Weights of a small GPT-style language model, trained from scratch on English Wikipedia.
Size: 9 layers, width 512, 8 heads of 64, MLP 2048 GELU, vocabulary 32000, 45.2M parameters.
Architecture: LayerNorm before each block, no biases in attention or MLP, tied embeddings.
Training: 518M tokens, 7898 steps.
Each number is 500 + 25 x the weight over its row's rms, rounded and kept within 0 to 999. Layers, rows and columns count from 0. Numbers have three digits each. The size before them is the row's rms in percent of the matrix's.

# v: layer 2 attention value, 512x512, rms 0.0887, rows 249-284, columns 384-447
# o: layer 2 attention output (transposed), 512x512, rms 0.0767, rows 249-284, columns 384-447
# q: layer 2 attention query, 512x512, rms 0.0692, rows 256-319, columns 384-447
# k: layer 2 attention key, 512x512, rms 0.0704, rows 256-319, columns 384-447
v249 094:529494486523532480535438489496496493509489484562512449479468497479498489506520488470467482426490495507525559536501492487526508520472466483480477529498500512515512502496519456509493519550469486
o249 106:481484493486503497480511478518500509494490507477476537483529527478463508523508491502522496543464536463498545486521476502496505514523537524508533494507518491487503474501482548497520483498512495
v250 092:483503473469473522491472512491468511476520509490473484500493464523493487492495493501505526547500534465500502513482509488507512530546451517525464487437546510511495472512465492535523516479470529
o250 101:511483513471504489479497516505530488494477497534519515559482525498497516501506498484435502494467498511521504504563509527486536518470544512455521490516503508564523473476501522467481525507526469
v251 086:465474478498522479505489538533488495458503549461510476524580501558477499516514538528514518520505499509504457543492495535519466466530505478475516535492475482501519518472514489486513523454494533
o251 096:517520504557531507474512460502500501497526470509492479496442489490535516475517490476502480486445501501503489510459512474450502534496497524529487466523527508465473510516474490509506495506480469
v252 090:469487463493514480497467505482485481517504488548471471515465459506468506447482490539495473496521481491459479518502496538479522492474466533479534509518507470519514496480504513486492522500498558
o252 096:522525530494526491532486476520493483484470491432505507502542536457532495508517472472461519520466523511526545511497491506503501506522503490537493521525518510485525495524517459480481473447480453
v253 093:532484496531489494522523474524462476500526494473534532495532509486492468499488491529496444459497503486520506492524528475480485512470533476531483514510530520522512503482499497511492505538497510
o253 097:479509485465546511504493516482507480507481497521475476514455500506494570518507490497504531512478465486503486528476456507569533518499439497493522489508470480486469432487504506495510495477513495
v254 091:493519501459513503521448522528511488521525504534484493488473477510522499526512482515474473518469511489534502542536441516554508519516536513476493494513508498471519513566487472450545473515524516
o254 109:494508527497480494514495506498498499468512522499484544510472516535487508484459509489488529502522516511520537478482502514483501511501522517509471501469492531539540446463467511487417527511527489
v255 090:526533498471491484516488506524479501478486499501483483521509473507475476459465526493418474474509501502490518460466520485490531481466482534559503530535515493481509519533487475468493504464549520
o255 099:500491481562489564506487481459513482516517472439515529459524486489493522497505539474554468511509515524501450536511432503483460522543518466447490485488509491507511470479527519484484517531483488
q256 108:458494481484467531492465497549458564487483470512510493500476481505508524532492556463509521478484486469529503479486507518519484490463464521533542487546503486536481495488507502492491502486457525
k256 108:481494507554514515521522499451535522461487484482507505471507503495471525538499512494489461448481538468469525500490516508538504522516539489541558498500509487486522501521506499518495490534540508
q257 102:498527490475480494491470519524517474473510494503457480494486459485521527508469501486543444530525548504517532539496471485506475497485515500467499534546489461496518507483511457498487476488493538
k257 100:491499517508513537562502462486495516498460526517514491462479502525499501536513484530487522524463486466507505479517490487520485468500477530493508449496493503494502504513474523476484543498499478
q258 112:521501460485484536513511491495482442498523485475476507516523494472497504560523526510493482569502489466530500502479517516491511490498524491469474454491519489509488526524464495537495531478505529
k258 102:512501564493473491485508489491466492514496496530517486468495508522527508468494539487527488459489555484499503496495495498511504521516527468512526526503546533503482454483500481498473474494521486
q259 109:547511491506488518488484497491481515528498441533516458500493497517452494493489506499519495540499487489498536517519477494529560465474480495491508498476486496505492517492503479485493481520501500
k259 106:513499491486512508540504505484501464469463518496508542495505540530504513489515456487498523493534534482503453543511485479528509513554472524482506489491512468512536504474491514479519503476446451
q260 113:457498520529479480524507518493542479506465518485523520521510494494484511500463461482513524549536525478513473531545490525526478487498503491516501522465496474523562512470493565511514520519471547
k260 108:498489493499526505501448463514456501479519491477499453533511560485492533467463501547492494498504489518445465461507474476465511498456494519483493482531467507503519504498528494503485465458503464
q261 111:503524510473474503528510462488448560436489445468564480505453476514542489491545504506482534482534491493457449534464533477484517498511500513494481512490483479488495493510522494505519544482514496
k261 106:511478478506479541532531518520471442478561555505491497487525492500493531493421524479509470498492508502504542482514503474485505539503481480489499450496497506512525487468510480459446472538457517
q262 108:508502493530462523497493463500500511534570518511482549477519537514585471470517540505496502498511477510523520559500482554515478484520501524479498508526484500535491459515486516516503448505503505
k262 105:506525535500504466505477522487497497503479551505522468491487475518483494518493546533520504512465484486508527520478520521470452499538480491511505523469578522491468486497497502505524441488493484
q263 113:490500500532491514499510515546535518467488520475536490461504515496532498550510504543500518518530516514490469519443515484458540494501532487495509495529498461526545495480509458472491496518473534
k263 108:516498496493479494478468469450472514515481457496458497530501509485494469500497510488498519482456533473481551469542491433511521453516489491463505522531502519516471502484509503515511492496514466
q264 114:506509501484531446500483532504491522514487502510492498511475497490482516502515558518501530518445547508502466510470523483472479499474464508484505499494485514531476467499513475482472510486478477
k264 105:468499500504514487497517473529461499473528537462470502505500481513540514468493445474494472512532438470458511494478472489498536491500528505538427516499509493486505549455513513473530442560514503
q265 107:538489488505458484521490513541525482521512509468510478488520500490596475463523499491493506507484523499528514464491512543519487496516495479497485484505469516497506493486551525489508469476493500
k265 106:515550500465569492484504473457499520543530514496481521498502480483480505561471482484477482504449479518516468535539521428477475479495529487495481499521539518532493518500449477486509524458527485
q266 112:510533516495515502500524561507561515482504498458480458505506507485464505507491478443504536522470490434468505519489503467496482511452487469528504511509504524525501513506529525460520475517512488
k266 113:501478508508517498494480438492490524511505542491544487572543494495524485475505452498502516446529468566510511514464522536523494512503565545490500498501494545518538498496479511464483458473448488
q267 118:530463509531489488503541500547494539499519524500529518508525524468470494481461489516478522505543481503531468495553513488509546557510493483470510481452506479501471460506496501466529490468523532
k267 114:506490474460444504499516504524477515497535533533506503478497499525507490488520450438506442506470499529556493521496490509504495454520559516531492487482517498516519513473529534473487495481504441
q268 110:443536482503530490483504493494504489502521535509532522501474524471493505476466493496486498506506488479504525505499482518502520495468459483481483502514473492485555508468517487455470482461450504
k268 104:512488502526503526501482474505512509504463509486479495528525496577508439499532510502499542498507497487503472518510488486476467487530561488482469441511487538472531513487558460459533504526510477
q269 114:507498487459469502534483481455452493482495459500514498498490496525452527472502466488504479504475460498492479524449481458527486495507508523546466492545454485525459486494482500426456522501487547
k269 110:498505458522520519503516475510538512494516500485493564488513531499513471518489515481490491482494489511535476526536482458526517498525460496478485467470509474469513548533496470489499511514465490
q270 108:485502514516501480499482530525465491506531436568479487515513540485496480447483499502511456495514460517516467535511491494524510515502490520486505464509459519562526452505470459527519529531491496
k270 106:558480496506525554504513501544463519490483540499527516474513499545480549485501491481494508488484513515490518477511529536507517456521483464540494552493486491467491490465505495473464486524476517
q271 109:472484483527466502511519496464524484503502501499519523479486491464565497463508488499500494543488455482493492517543489507537482485493510494522492465526497502508515509501481458503552546530512466
k271 102:532530497521497498495512496482527495527512454510480505488535522525461506476494522520511484460506536552503523523516488489474482477493517488487466513535472445501480467533520550448494496492523533
q272 109:516478509499510551469479493511507517514489524491482453446481505490503560528481512523536494561515540485490481452505516562502502537481538548535495488488501523490513492497519510466504522484464510
k272 111:513515521519452518514476493524513529507482505484520461520459497451499572483531499494487512492545545469502507522478501491531464518477485465470503507516482504498431483500463544475475481477474462
q273 101:506515490533476507501491473505521534513514490532464492461496519481528510518518501499523510507537497527508471563487485491523500516514464467469493495515502492493543498467491527488460522522498493
k273 102:481503479461484487486494515492532520449448506497490533492508509543511473490504559517515501431512507522449506513529449463488554469512470501514528507561499532485486551547485495463489524519492479
q274 111:543507490526494465542476505511468481534499503499513476495508495476517497491509480494495533499525531492504552528466508535490522538553500511502499492537529505506497492461476511532443499488546468
k274 110:482490450465494533481451479511467515466503536484514484484467524487494484494477547538473499506482527494513515557487505494484500476438476446489497506502487518553497538556505484491535528504484488
q275 102:505500518479515523464479475511492485518492458541541502491514475489492525532523492501486471480530494491542484483469469544524527551482540497488498465503528519498496487524480512486506499474515494
k275 109:475513493477531479479558541514538517539494501487471519507493518505492502530534507450458513482502506533522464552527562492510496532482466548531545513519495519489520483511475482547540511519489499
q276 106:511486469521476538509499543484472527485529494530439487511539503487450483526543479514488438456469483573494509477413470519493489480510512527525501504513543498489497509450530516498536489538532487
k276 105:479535497478525499481502506492548488504497495537535501501494464515520500475496555491514501531501476487525495524507509480518473499501478485486528507520512470496461519529516480478495505483487468
q277 106:485503501485524458495498522508500487531495510514501528486527497473485474501518497488510464499495465487466535505494542520497438489502481495533525544526495531500492531518471479486522501445462513
k277 107:465516496504481486501549436508498565461517483469523469520521504524530518506507515497502534540478497498529467498498471494489565496463512490493527493472509488517535490517493533525500465504541517
q278 112:492520506536509515537498514472531494566515489531508527505514512506444531501470449502509518491507502546446452457500499435526454502501474540521470516473540484493559462513514477501528506497470467
k278 108:481459523517534440473520457514532452460461500495478501539486487470540464514476470512498492514483539476507504512538488495478512527501514524507543464511493535505476499504476514550495510509509510
q279 112:524517494519464442462496470506485501507473512496488477442507481510537476503503513494511488521521459468547498514528488526502531484472542544522486487473559474544502514518461499520477495516579519
k279 112:503479474494422472509551548481482578494521496534482522511498501512501523514488497548481514438502521484503475508493491521456485465521458499491507479524488453527489495502513468515467507538570515
q280 118:473511509506476515478487518489448536504520492494486473503512491483527515496502518516455447510530512472476503529475480505520500529480519469522518531510497479487513460479469468479469549506456489
k280 109:574481505494494521476497509519474494483516515495524481498526502490467547472477496493497532503480530540535502510476497495509475457543554522521456474460498495538530505504497495476480442513482483
q281 105:513533555508497504531514477540478525494498455506495450490489467458493448462529519524505482519501489517495532556453472508517513492459499517515503512473522532476529510504494489554488532537477508
k281 105:510484497513463497496496479468502485502451519525516516508535504528483510521507514505492548441481520511496478493490505492519540474527469488490481515542474536511544510508498488493535474484482470
q282 111:494493510486482526496516497516523505463491490489458504516472464497461555497525487482471506483513505492477485554491518504516523495440483509522522487446475520522521500434509482497514446485487513
k282 113:519518476448535527465466493470529514526476523479513484492532528541543552583452524511505512537472441505527492493528512469516502525484491504492502511533505485495485558534506509474473507470521533
q283 108:496497462477526493493487542508549474511492491493515535489485503519481471548527521458457512508504519501479501514522428505520506544510489445510465498501476508493460513556512516520465523500516488
k283 108:461490514483525488500493458551499482519498532483480466519544552515485476434458499525496477497462519523509501470507490503491504500485534497514519488502505497489450525511499487480564484531516529
q284 108:499488485505524460483495517501492500526494518493496506491456476518460469509538469509501514480501526479536508485515508539466539507537427510492492471470504509504498445534521501527533511522508495
k284 106:470477492508506519475474497459557483469510479515464518499500513508509521512480535506485513502506496485488490494499516530485459515495472520498500507554557477514447503461473536492506555516518526
q285 114:507499477479511499471494564503504515497537508500519500503526477496513522459459471544484535523493489489481512496535507463474506497495479476487472538505515496510543499471459494508414497499493511
k285 107:511469470533439557534538454498477482511523475461451466498479517510528466514550497522466505483501483509500503490496490478537497527471511518521535483497492477519450504507536513450483503495514527
q286 108:503525514497509483526529490488496502507450512527513513470468485516516507512517532491472477526500538504505504570502548551495488534522461501476503538501525445530486459477494527468504500531555546
k286 106:415454519483490504508534543504518511523519513507502483476525507480492506513467490557485467410522520479503500480524499512481515507501478509452492514519499534454520535561500497528507471460515493
q287 109:522492476506510476475478480521494536517495541528491553496541546503494516456503490533532521495483541476542545539505480524512469474526520481480487473508487517519494528510526486484514536499491492
k287 106:505510522508495498529512471465475520478527501528515484501518489506540469478522586513497468510485488530500506504499515429482526488512480506534495505538515485523483487469486502500520494549514493
q288 117:528477483468468521492505464500485512500504577505497478473458538450477559493471530490494508531492492538466569506527493510502478496510488484461494507495494515519528522511522494490504495543494462
k288 117:509534549486438511510510509507530506485466460458498494454476496480502514488532506510516460491524508417600496516475510524492513491516495496503518536493506516446487466489476516454480487485527509
q289 107:503487458511522516505490538506488438490483486472506523467519520517491506518486473522485493483470512504495493502522536444493489505534552486533479510514535485532496474483491533503491569447463527
k289 101:520534499511490467498469474516536436470490486539480473526461485489524462526530523456495533490537521523491524482498499459514497480499476524502487506473500523481484493455476530514499532464529484
q290 108:508519509508459482515479514500499520540507472494512467498470538546519489485466503539511491518520510485471518518521462554488490500434532470514453494478514497513499509500506551486472495494530480
k290 107:520501482455477512494488528508502513504499528503469565464526490473487508496513492503505472532512532507531478488493532490455527545484520511475504525495512521478514514545509491519513481528489515
q291 110:448487472509507498496533493460553456499509479507478510472483509547499435508469488491510469486480546507501475523498509473475500465512477530498502505485503457429494504499472477486536528477522467
k291 118:498511469478522514515510493510488504499518508517488512470517469540545460496519529517554478470522484462502513490489489489493488484509486500462457499538493495516465501490498501465487541468518480
q292 113:522483526476486477518507518537511498494526491502485518494502470511516473477516485493515485455529485531484512555536465544457523491494509506508503520496487521499462506533546510517520524490471504
k292 106:472531510535512493502543484483474488483446506515500513519499566514507485543526474546543510544509534474478499473507471488498540476451514475458449483496507478508527531519504499510495513473570499
q293 115:489502533489499500528509480506484481533536512487485483480491549495471482476480497466483526485520495484430473527559493505547531510516500487492545497500449518477540501522501465481496509499526520
k293 108:484544468534513489485495521510497516543490514494508540522520450510504544529519516474468494498505504527539493512485529551486453466528468463502489505474492478516513503497548486514511473526505485
q294 114:593482530472516502500556519525492529516496507511547501500530533515499498519492515466555501498493487504521488501501495493467455468531530523544520458452488509499502495489508527503473483536480481
k294 108:516527487542464515502465477510506484437500519535504517530524500478497449477519534508492542507520467528516496503473524451490486546455512511502474506474469520502509505492466529487494491473482478
q295 110:537529496497517543521473497498507516524496509577474502534506491485466447502539490529478491470514541496446519504482525498524511439524442476527506486491521459520485511479523505522545538528564513
k295 110:446501531509488500478518466535524487472516494500496499487536527506541513518456517492504490504482485491512478498503464518479526561528527520490461474541538478484500479480481504477494498486511479
q296 107:539500492476489486517498489493539518512490505485502504472495514551550509468440507463514469529455526501504540484494529508517501457505464485490519535496523497509511503456487481482489508543530486
k296 109:493515499455468494546454507501438492498495463506497481492496480510466499537470549516510490490538511493487512533509541533503477516513526528502505512504463462517484477515500540551488475481529471
q297 104:458537488476524503515516477472482539482471518478488475479509533508505481506532474486505484520499498496513521440486485478494511493527485490506493545442493464509502497503494464507467449432446527
k297 104:523474504517458502473484485516530449480511475476466463506492530450499499491483508494489516506487479473499496532511470505532477454474483482502479521518535524456504532485512489485524497506486494
q298 110:519498489519529519482468472477480476490509525536483510531499511495501492480496432508493545536497525483491481464509508484531538482501484508495487493493486500497522475504491556486523537456460458
k298 107:474474541461481493519501559474502498503490476502488492509497519502439503536522570501496515472535508483513526506497505491465510490504531502550488542543507492477524494514523479477457487507531550
q299 107:521499522506447538490533534514475523504547481497496492491487505503499483465504566461477527523492519500510482467508497484501462505468465504484498492501522481481480543481509501452496510491491477
k299 103:499495518530499500483458466476493532473497491513498511489490517506492480486496469511530468525542485488516486506499502553510449503517476522512482498484484513485524492475508545485497446534536466
q300 116:503544470480446470529538528478463496479484470493510472509491458483499533517525521501479511476471484516487502535446523521472505531515488505537521492459507526533535504465524476489538488510486497
k300 111:502489553487463529499475511540506544524491529509491500531492529468480474516513511470521530511537535524524532474551512532524517508480492502478502494515502543511512472548468524508445518495508549
q301 104:527492510522509511514536446498462513514504486520501513518480483499501568543489481479493535511491490506491485480460486558485490530501464498465466539508472511482520503521523515494498502510442460
k301 110:463519544489461458477468539541520510471500537458521469514510561444519494464461501503486488524500522445523466473519523521513499503475520476560530536456512539523507499472508482480441503489565538
q302 109:529471511515483513508519453473502548498501517489429485499542533470510517510514462529469505524503539433506477501487491494490501505453521470524534443507543482505518471494523532514529439489538519
k302 108:475484501527549524495483507502487507510490463492510521526493435477468503505473552498480523511542467532450516482515505447470542523500498523512514528491498487543518491490494512512504536537455567
q303 109:512514503504501463479500490524509511456483477478467529537528498488475499468480428517501505550530481494482465484488475484477499475491502525492505515498528485504538508515542514494505436501520471
k303 104:505504477474567469484505473483510472549479556487483480474504516503440479505529495497509500484444491540526504478538454472496452516489512502525505496480511510482472525479526540462537481522497486
q304 105:527513458489515519549495517524509526484486496543490530521510520511513490513490539466527505493487482512470461505481505473496506508497478508535482487472506477500465514483491465505551546526485499
k304 107:470506516508538472515522458492462475485459501478545486486515463484534523523526514518517482467514514537558510486499513485487526472542505473501497505548519500504441505500468534514489513484539554
q305 108:475512481499499521512508501515507510534487528511508546473523494417462507498505492529457477511542477491528493500495480509494477528450490499495496496501503492501567535521489502498498506488550472
k305 107:494507526483452485536556477499453493486512494500508480478476524548480539479489512462474520472500506491454517522485489526485505540520449494527537472500513526507533511495496527433496496519515507
q306 117:482476477498474494542512523443451505469491536485491519484519514514511501490535492412479475492480522517523549503539550506466556470509505484524538523500512479486453485542544473502528547533488477
k306 105:509534504513537492491574498505527473511554478511511539484485453513494524525458532464493501526495507505503490508469499568486501502574495530516497478510491526514504493485470517516480487474560478
q307 109:526501482504514536508507470528481526508527494551512493576486513525530483512527502510540514511503470523464540529492514524485502523484492504488482471505452495462469506498494511513532494454485509
k307 108:457518502480512478498527504481528463496505454483483474507516496513473498497492510465561536536484512449471511452492485428500510472512520496447483529492465520488523447525488482513519561499478512
q308 113:481519467509506518512508482474481482505562508516485465472500497499508465549521500539507482506529474498459495493523519521490518486504520535475507508539489479510507483527509512502482507474516513
k308 109:476509486547507487480482537515485549483451522514495527488472514515504466525508464515507522498478521509566514458446501535454467482504475512523450507531476479519499498526540518483514550484514524
q309 113:471482532548490499506489489517460527540441536516552484515486507485496540505504496523502473501485494479492514471516514515486516476509518511484503468472496497489490544500520533508503485501492561
k309 110:471540490491462469471502533512461465507553525501485509491503497481472496487494484483498526542478492495516489494465447474518459534444495489501465526491501474466522502475535477510490462516526482
q310 111:496571476508511502506509531520517466497522476530519451481538459515501489471490510513484491527518504438570506497492491545490471483532480455540472520502497501454467508517503504516489529520507479
k310 109:533498521528440506513521525511476530489505518546450432483471510490511543500536525439464496497513466531520542555506503526488503511532485502476536496490508541489517495526492483482497520488453494
q311 113:405486523506555489535504490499488543470484517498518542530475504530484515540532520516473490507516508492512489461513484519487502530483495567476484488524502477478509415533528526498489468460513501
k311 112:549537470472504494481509482505524490515508464510452471494485456460529477512484531468538533482482488450441514554492492516495508514497494459490465490505480464554553517565534533475468547544517492
q312 110:510491485523567456526540475472500547518532514475487479536536509515480480491446510495510548531487464504562448481494500524500491498506527508526490495503492495505487494519497493495472539498449494
k312 108:475497481505553500498514479512493422474519505494489504456506469519554469520525497478481446476477538486466479470537471536526559496523518466485474500468517493442507509569527467459528500472505479
q313 105:473473565515512517519492475509501490541487480549444535498527508468540457469557472491466493477501514488510525518501464505520493501518518468508528504545512526480472488552481533467507516536484504
k313 102:515497515519491491480489532543533476476529503472471494494527506511478514551483565529505481502537502471494449541441526498493515478524529485536500554496477525564518539517544460520516481488502482
q314 108:510475504502511507472495482511494545505513499501509505517512521540475511475537497500505493511471505544487493471509504488520534496468530499567545508486499515429485494498464497501528492497479518
k314 109:534538497506466491461472521499521527530500498490473482483515485435515541485511484479503540540525522517504455516557468521463494498509526480480476501469528513510549474490506506499507497502534540
q315 108:463490491488477477491478469536451485506503493493489480481502538494475543474497472503469512462502540439518571546526486515506466495504537514489508498494498503456477500531492476504466530447475494
k315 101:508498489483487529494483576495492527481516464484536518521475525483442508535474505494484481521544511522493477463482439480555513521463515515480496542485513505526515499469499525487481434540488528
q316 108:502500512494510510533486503551506487503535547503505493463474551492510502482520484477486496500462533529520471496493490554502451497462495538519489522512488474489516515526502537499521464545491481
k316 100:506513521495490459531503506500480516492514519500495530493515480482479501468430480470491470508488466427468492517516483468502525528517514498488526494488513564484481508503502477489557448525509535
q317 108:491474486490491450550501513473477455511508439506484526508504490519511501509516471479498480521486492538510501480502478475504470517510529508475530527472492499482444509502471467490527537472477489
k317 105:548538477513531517463506491469498513477490507485484499481495503518510488503490465543502470494496581460505517514505501523506505536548497475458460482512462471518482503556549524479460479516511524
q318 114:491516495566498488488478504522499511480493513488508513531461517500496488465473523506474541523467490512460528468488477524538505496456500521503471533542492517535525442505512503466495498465484476
k318 110:482468504465486509476475539508514485519519517511526450486558462500528567465503500517487487506515457508520463539512535503494483522491495509523511479483492513483526516500496486500516504486452535
q319 113:501482508507503497514504487474550526468524468477506516508491503504510489538516449536472514471528494521478495492561500501441464501482464477490498508503496502526514450514493501484519502509488440
k319 108:486515436503500488478518497502467484483489486497449510507497517503503490510500515499468487503457514523521491500508504504505525471467520472501492488518487492516494523518553527533466532501518551
v256 078:497503488498487549506507483504491507462522509496549503478543517495493494494490530504519505483485517519523512477474509534502528487529522487524532514455500493500457481506485480485502488522472528
o256 093:500510462440509513510506492496527467496475523505458520496504511510485498513544501522486489528508514491511509497497477502444461488495503548474495489529499496454509509484518513479488493488505487
v257 070:463542494495516501496480500524504460517476499487444489529538509503530490499517486497519466453482522503434505448494528511486455501509486495476501477509501493467489513473505505550511492490522466
o257 090:535465528500483518530495533533457547463541513510586537513491511506500483483505515547451536510525501483530539528498472506509558444468478497481482482474512503454517507551530461461511522533472512
v258 075:465521490470537491486545516500491508522500498504456485491491519506509527536511504498495488506521508524484510513495533458454468492496479483484506496518505512511531472489448517498511520496511517
o258 087:519473535513505477458453462503472484488481492499524517492500522472477517472480519460547504518502509512505517475507485488522528497522541491459475506522519494474460493490527495477458515512497438
v259 077:484522513478513530502515519524510510531504513500494503516513512513484519534508547524524518573517507504473520509541522494517503483565472507515494480502488508500497478475479551485436501442496516
o259 082:534500489479487465539457465508465478510481504453529514501474504507489509493477508491502522505516488512491471500503524508535507523472473466524487522494496534507488526509512477462593467530460499
v260 074:498486529501504507539483485510529481517518508527534507517471484497518535501491493528467473462489507524466547537524474430499467497508504488526529540505484479530461555474513527473511493515520492
o260 084:465460475499518515469506501512493500513478485501488501501494506492480522513524533455528510509514485496543469481457485508521498544480475525477501484535470504477494483528497464506534522501515455
v261 067:496541521482506517473547535534522492530527502514474506484554490518490507518532455491473534500501517478523525439479499482511493512502455517489468468511522530500490509431495483486483520489498509
o261 083:502507483538499468529482503445459502465521511515536496492502539514518489488510537526485500528503496518459518530519464507474528483518491490502526564520483442498500465500520502474519513521507506
v262 071:512513495505515506485526495443520488525509516499463490506453506466470499493543518476507520534523530486510454501544505489479474498543491527507484549485506498479476465516487550461455475542466510
o262 083:523478524454441496497484505539476542493513502492513491480532488498500479529468515501523519465491516528542513519486470485540503500494487528509478519491527510508478501466470451506484568471512490
v263 081:468536480511465508527481493500494517504539514496531487499525487522502533527548514494507465440485507503529492511500524518519460508493465478495496468501478463474484493528491518495482525489478500
o263 087:495463470531556509547534519483530466491447518464471513493484493526455482496487494485497501520496513522492485481517475537487474489504520512517501514492467488483517524494513539532504500491496479
v264 076:512472516450475527503480481495532454520520471484558569513498520531455518504502521490507513509528507486499506495476429484514500524497491502504526505457521530491478504532522488474556492485522482
o264 082:492515493576506469516479501505502523503486511510472467484523484467582481475480480520505464486490500523508520546521512480518505486508475480492526450500507456513511484454465528520455527557500502
v265 071:491528530497520506531481477489511469481508534472539512528499453512539471439514516483518539535496497521519478434499522499520499485472487485480461482527495530517516513471489517528466516528509511
o265 085:500503502468480521529504531510519506469500471489489471512474524500468457527471458528478494504491517464506483551516499561511477539524478496514528505476546458524454528525472471489530506477509545
v266 066:539529503484480500490550500543486501493488481524520506505540527454499517490494480493484528498548521512522553457526526459503492493509419483536543516477518484484469525539508551509511464503523467
o266 083:463500506493490499514471520507547540480517501538532511525513479543520523511526532492475468493464521475564498536482495521523502508494507534477471526515502509495497468466481497534465542515504489
v267 065:500463486506492487500491449470497470493515525480528480490474461490531475500490531537566511507518499532522508508454551532482506495497544476477478482520557524513491497540478470492541553505500527
o267 077:493502462533558539524472497529546520508517507516474543507483505494466495512500461463455506503508460534496494524527468488511495489494501504551506514518464512536496512458493537515508508491551477
v268 064:495510480464502496456491434488465537519491551508478486470482507508479486507478518527505488482528483510560514511508491532546537483523458513529491483466519533509485477524511520431498450516512500
o268 081:529499555530514449495499506508514478500490489521527477510520500549507505538507487477528514508518510488488473484498505511488498500490517458508526564495490478477522485471462491542500506495485492
v269 066:471511484504455490488514475478486502461505533504545480491526491497507501467513423524510516475519488490482545481456494511473481505459475506520548524476490481490504489532475487484513496474458496
o269 082:538483515497488456516513530513516497509502502534512497526499502523498528501511551508478499513494520501500498530528474489537498446520509477445490501518515490492482477500533482492502491530527492
v270 065:479517536504509523508466514499462475508524505470505533488487490456501467512491508537501478520489486489510469508484526500483500475440478465484522519507492523483511499481465475522483466512511455
o270 075:469495517490489460505470482571511554485441481517466503515496493523534514476492487558508511500518474499437506468519501489491494498512527504517478501507494487501491466488513541474515513498514542
v271 069:499479558487449516497554528506513512497540495514541443523499549551503477495500492558471497477500550472487542487514504494530518516485490518495525498499501510492542470503450484525502507515522550
o271 083:487536445472512484472467521510507476512530481492496515468504448506493527522534487500506493515503489507503508464522505543495470495473519482519478501485493504470486489515539495490509487499447521
v272 072:486505522490514484443486454472532486513499512479503496480515501536525509496493528488503462458524527512521459493464487470519485516513489538511491525480546486509520530516492541475501533534508478
o272 088:493492488495506463534468498499482510516497486494463505519465533496498453494527493513490507498477431526483507538518470501489472478461529446504513487521488518511487474522566492511513440494479519
v273 065:521520529502500471494493525478507501519516480457473486495513494530482515488503514485457485520501536521486467483568454480533495470462520515514554489531496515534471457493484505504504481507495481
o273 081:518477451505471558499484458527485478501474546505535505475502511497513504459506502506549502511526477497521476481536539519462465508576478510511474530487510506534552518473504490490459533469494521
v274 070:475523525530435461479511504540477530505508478489495530527445466521466497507485523498491512464495490465466497492526470539486483472532503518507528501474508521516494469492509485468502538552466511
o274 081:511466469483575499479513448465486487504508457517512505505499484483484452500467464487505508565508473545486524462507480459485496551472526493484481490471520497496497498488485501510517486435534460
v275 066:519514468514483553491486493487518540512462465508490492465507497465496503549518473539509488468505484465515453511480496483513484501485553487479476484523457521489546520487499491506508539502505510
o275 078:478481510539490472544513522499490484490531552507453491503504532473501519529480524520490498505506479536480549466490467475501516492515489506510538456532509497489488501477521493494492531490490488
v276 073:476459542477516504493471502507445469506540534513518518512511511532458490498503495505530476524470484504478488488479466484495490463498540519535547472470514503496502507522477495507469447489498466
o276 085:507496470470523496513546479515515534499484486491494473493502478497492542477521536513471503473515525492544486518507535499521566505482414506475485540496552513499481496544515537488560527480487535
v277 069:462486512494537509466508482555508576499501482488496491548453508453461510466501530497523495535567510507491518505503523539518549491518512517469501480472526508528511467527489522501500480552504496
o277 075:561503492512439502527494506506458497493505513481518467447535503469508502480437477473487521502501511505524485467529488544473468489539507519510475576505492484478486528476481517481509495513456505
v278 070:499503475490479508521541526550498473487556454552515506477491537499486467509529491503528503486499492576505504498477504532488503508516525508460463510493481496482505547488452471521483515461469477
o278 081:488495495493457497484491502483515563525466499514444523527529468524517504477510457550462507475498478472465512473500459488478478481482462461525528483503447509528518429482515502460560452487481486
v279 069:506496510514511465518546516514534470480511510490559487469522470491487508501539480494464527474474482555488513490486522489504521494559467468480523505467496521474475478478519483485490552495485535
o279 087:499478498511503555510502509533513512545490488526434516539501483505506516547480518483523476516514514509497485482507471504523513513486504523486478463521519502508470465503453531496502497459501466
v280 068:494520501550476555484500488471520503503459513483503508481510467488523572503516504554479517502503501495504558514482496484486497455525469510493447524504490477532487543513486516543504503497495499
o280 086:516528505482526455499512502513507491498494532533493495499490527511490501526457526463511500462468467540432463491512489518498461489490526481503509509516511528513537473492520493501466484559529478
v281 069:468499474533507472540537477524494520490482513467497494481478492466519502495458500519470521572516488532520480515543519536475529464486463506514499553500503500507531474509535518499494481526512522
o281 078:494496508452489522513487512491448498519497479485562441518489504497478467451523505495497515494493483492467470515507485473543454538490523506522474513510493526481523534494470505463516478495518523
v282 082:496529465530509539465479524500497527506448556490526489524541500518493481485494498478487532542491520521526520506492539520486494471520495516518501478504473518510492471497457519473485428504536497
o282 087:509477458507486495492518513482450524489503463563507468512517483481470547492469502498511478499493493503496466502509463505493505466488508511472495527498519502486485527532489511475533545524493518
v283 065:484478497500524534493523498481499504480512497462516517491526488476500484474458513506476513543461518446540488571528502509520504462526490487478492448503502484492531452518479460494519484486484505
o283 076:484504468503486496535489501512480532517516534509491505475472528500513518505538481507518489559530523530511544450487514489455497482493528513505525578496500510485485542491489528467461487533520517
v284 065:509483511540483478534543485509482487472507530508549536480471544488510519518521503476546502519475474465473510506530494494500466514483518501521464553476508469506465447497440517461488489499481524
o284 075:538458487466495492540514503498501478497492489486483515526473473521516510497520534500446517509505512513528493494482508489515532492489497465519526467518444513512499539451504493513522497470512504